Weights of a small GPT-style language model, trained from scratch on English Wikipedia: 10.8M parameters.
Each number is 128 + 32 x the weight over its row's rms, rounded and kept within 0 to 255. Layers, rows and columns count from 0. Numbers have three digits each. The size before them is the row's rms in percent of the matrix's.

# up: layer 2 MLP up, 896x224, rms 0.0212, rows 292-314, columns 56-111
# down: layer 2 MLP down (transposed), 896x224, rms 0.0134, rows 292-313, columns 56-111
up292 269:127106115108086142121125124070173173168077153105168085096129134099136148131164122135117165140166110077143133162124134097132059212120139129137157156113151166186092148172
down292 246:118180157136130089139094156197073161127113081145112111133177084145135051134164123187141120135178139137109146179139141094125101122132144082108139167202115137153153100101
up293 010:151128181137122167153117120147163137116120127135107126103150139126173140150188119112102124101150157127183123165164167172155143140139141113161167163123171158146156110157
down293 010:089120121110124114130098103152070126127146116086141123134107160133080142155120153065114108055131151090134120160038157094125132104073127100104135173181135163072148151092
up294 013:135088139100072148148157104090160180163119145153093117063135152062107143161114139128152075119129104082160078116099107134150101176110137094174096074064167153110129125135
down294 010:165130115153161125128128070107189115152126146082114107160156111139176096100113115164099116178141139161102109061148106151143163170154106120100123121189132108113113131176
up295 009:199182087136095117102152077127164123107138161109092136125114123118099097156119103144098102119150104103067141127095112107152127153095111154161149140143121075081175119122
down295 009:160115141105095122095102130133165080208148158137174139114144128166081105085155086152147132120094117093113147102150115164092160119133064112106125042123131153192108129122
up296 014:112126148138100183155125129079127160143102142181147129073170145094088173162130120148150122147132119101201062116128100144170140155115148127157114083096154153130118134125
down296 010:171087110103149097158074114080195080105138095090070087130139116118116126101074093146172117170171125159142102104147092117078134133130124051106124114110081111077162130165
up297 014:129111132119098181145122084087179181153101140182125115082178161084119154150104119139130127151147137115173078146118102137102106157124151111149083086083189173092150117114
down297 010:157074144151129073175107103122193106101116097089116113113172091112063137088102165166111128136132158139111130089161138155159121119158117082126120156144147136140120090195
up298 012:109105079097067149109085126093098154138103102120114088067126095084101116127112103125136103126091108139162078084084101105094110100089128118128095051080155128093099076115
down298 011:159059117163122088116102086089128123112130137099066120120121095133130110092094122142164127150129128135130106090143104127083121157172096092114108076124096142071121093124
up299 009:116123116123078156152117115090144165155118149135111091069147104103067137177127160072122093128154072101145095097104105151104094135095080067144125131058208142115114084149
down299 009:156113104124170140167093135063098098100158151075120146151153134166164133122130095198151127150096157190118043101104116117144123188105061100075101100156136117155120147085
up300 011:137139180106100156169133127117206165129149123171106151087155143082164159161168167168121080144195140098218099161115089165120136141094162110172179155101128207147093103156
down300 010:062101102145127159110097089110123159119164118087080076115134143176141137176108130073142111094113142139119096105091115093166089102117125138120135146163100130132130151122
up301 007:061070092168117149117122148144026094151091127126142120088152118164097124165110128118120136100100090223132116097110165109139167100128115132077110135156159094119066114127
down301 009:186111139095141115129100115114112143068154119141106115115122120111136179103092081138173134155176141114100118163110139073074135176178102124159093153071133123083156119141
up302 233:145148118137102171168141156131106155181116114112090163142083122113081154131164142129123113097150166134171125095092123152145201119065130109111161101098138122092093115108
down302 229:070122145147128090088144150123154078134134119130162119141135080118165117108095121189151146166082190149095161100167127094104146106201138170128149133016122165101145130090
up303 220:096134111086138089153100144109070120148115088119069077133145128121098153140168105110149153127169065150160139117093144136122142117080161123183121172124099075086160144080
down303 224:189131149128171130118118064127165109133122159143133193118119083136137117147093189123129165098154183098130122144160112081102109127180081133097147103188164195134128070142
up304 010:197143123137105170136141134105148170148106191162118083100166137085112163191142141181142104156153132102202074121117128150136101174141111111154119085087155163111170117120
down304 009:151081106153105131087135093088199116129133114154142113074162082154122117059132134200142130146092168120117132048196148169117122140146154101053139146177101143137100042113
up305 010:124172118133142102056098063135088101134148124119121139135113117178174102111101134126134158122099088153076196143147172109112129066170125173108118077187071083121117143124
down305 011:120092157131135121102125172145157109153094171134181155148134142087136120154179110176149150146163173180106165143172087146099178136204087088183154134105130097131170115141
up306 086:139148081133152118098116103118138127092141101120091108145172119124121068153153090145087133167150119063110085125085100142080090107105070088169174125109104110133157062136
down306 055:141121156129098103125145157119123101173131180103166175075105107137187171100108131067186163120103128171140163125173142097172144117111161131083105113121132094113059179137
up307 196:138073088185053116148138161114146146201142133091142095108173149132055162151117091089143091087096116155113093094056075167111100198099156104120070100112150095179131153085
down307 180:172157098122128120130118060142142140078110128149184140153100064101161105115138146153118145121114176115105174129148174082163146069166101126155183123114134117131122113195
up308 136:194115151124118174162135203099127171210091081100097115117121090134163130153139163101125069141092136090111118151142126103057079163092143053167175072104212167165137156173
down308 104:064152108154115098070140115153177098135186200118176087152136099110095106132109140095140113151109140148123192130130113154168145087175101168176114103017075113145094095137
up309 010:104130131081101120085105126119162137133099133122122082047092117110127136089079120085122086112072108122101104089122098136134108087081129077128091042085126087126145129138
down309 008:121116143090092100143167113083112110098132096064090150101118129080114150158160116167108130095116130134099095113148169166112137137125112100088166143065150121084149100077
up310 090:070077155107153140195110098129103149120068120138101084151137146114180122127073132085142174085127124081176085144125092131077114152132118126145113159121216142116127144141
down310 053:157187148136139103095133151160140133184154150141176169053085079188092139116159115163083102132104114200068200134133148138139179131101105088129182091121093140136131131126
up311 199:077125165173095081101124110105123127059137107154150167135114115128077157138114121175123146109075124153168111158133126113097201082101150113170109113068184115075157130079
down311 206:147123107069135186175138155104136066155097161153103139064164140132146110147113098073136141143180103094121144138117109127126063153152133135099124151173045161131123121221
up312 009:059178143127093140143132138100174158137140143128117127105139133106132101159138150128147109127125140104159055107142128167160096152084124087154189124080162146133074112114
down312 008:137186135100122145204147122162141125162141119093095134112099139138102166161150148050060120089132136067086119146089106087164095133108167120100130154082170143151144140134
up313 009:123136109093128189087086069085191170136123138160087097098113104094142123134088153146113076135142138111121092158114133149036118081076122108117105099088158149094070100107
down313 009:082126157126143166054154144134083141179148196115125138099170181113152121215164158127157098137122154177120096087106108135217134114186133101149110145143131129177136122165
up314 215:110163115131097167168146124118153203224130194155128139110104133108097146145130171170077118123190104091113120113095138112117138116097103111139118061116110137127159131104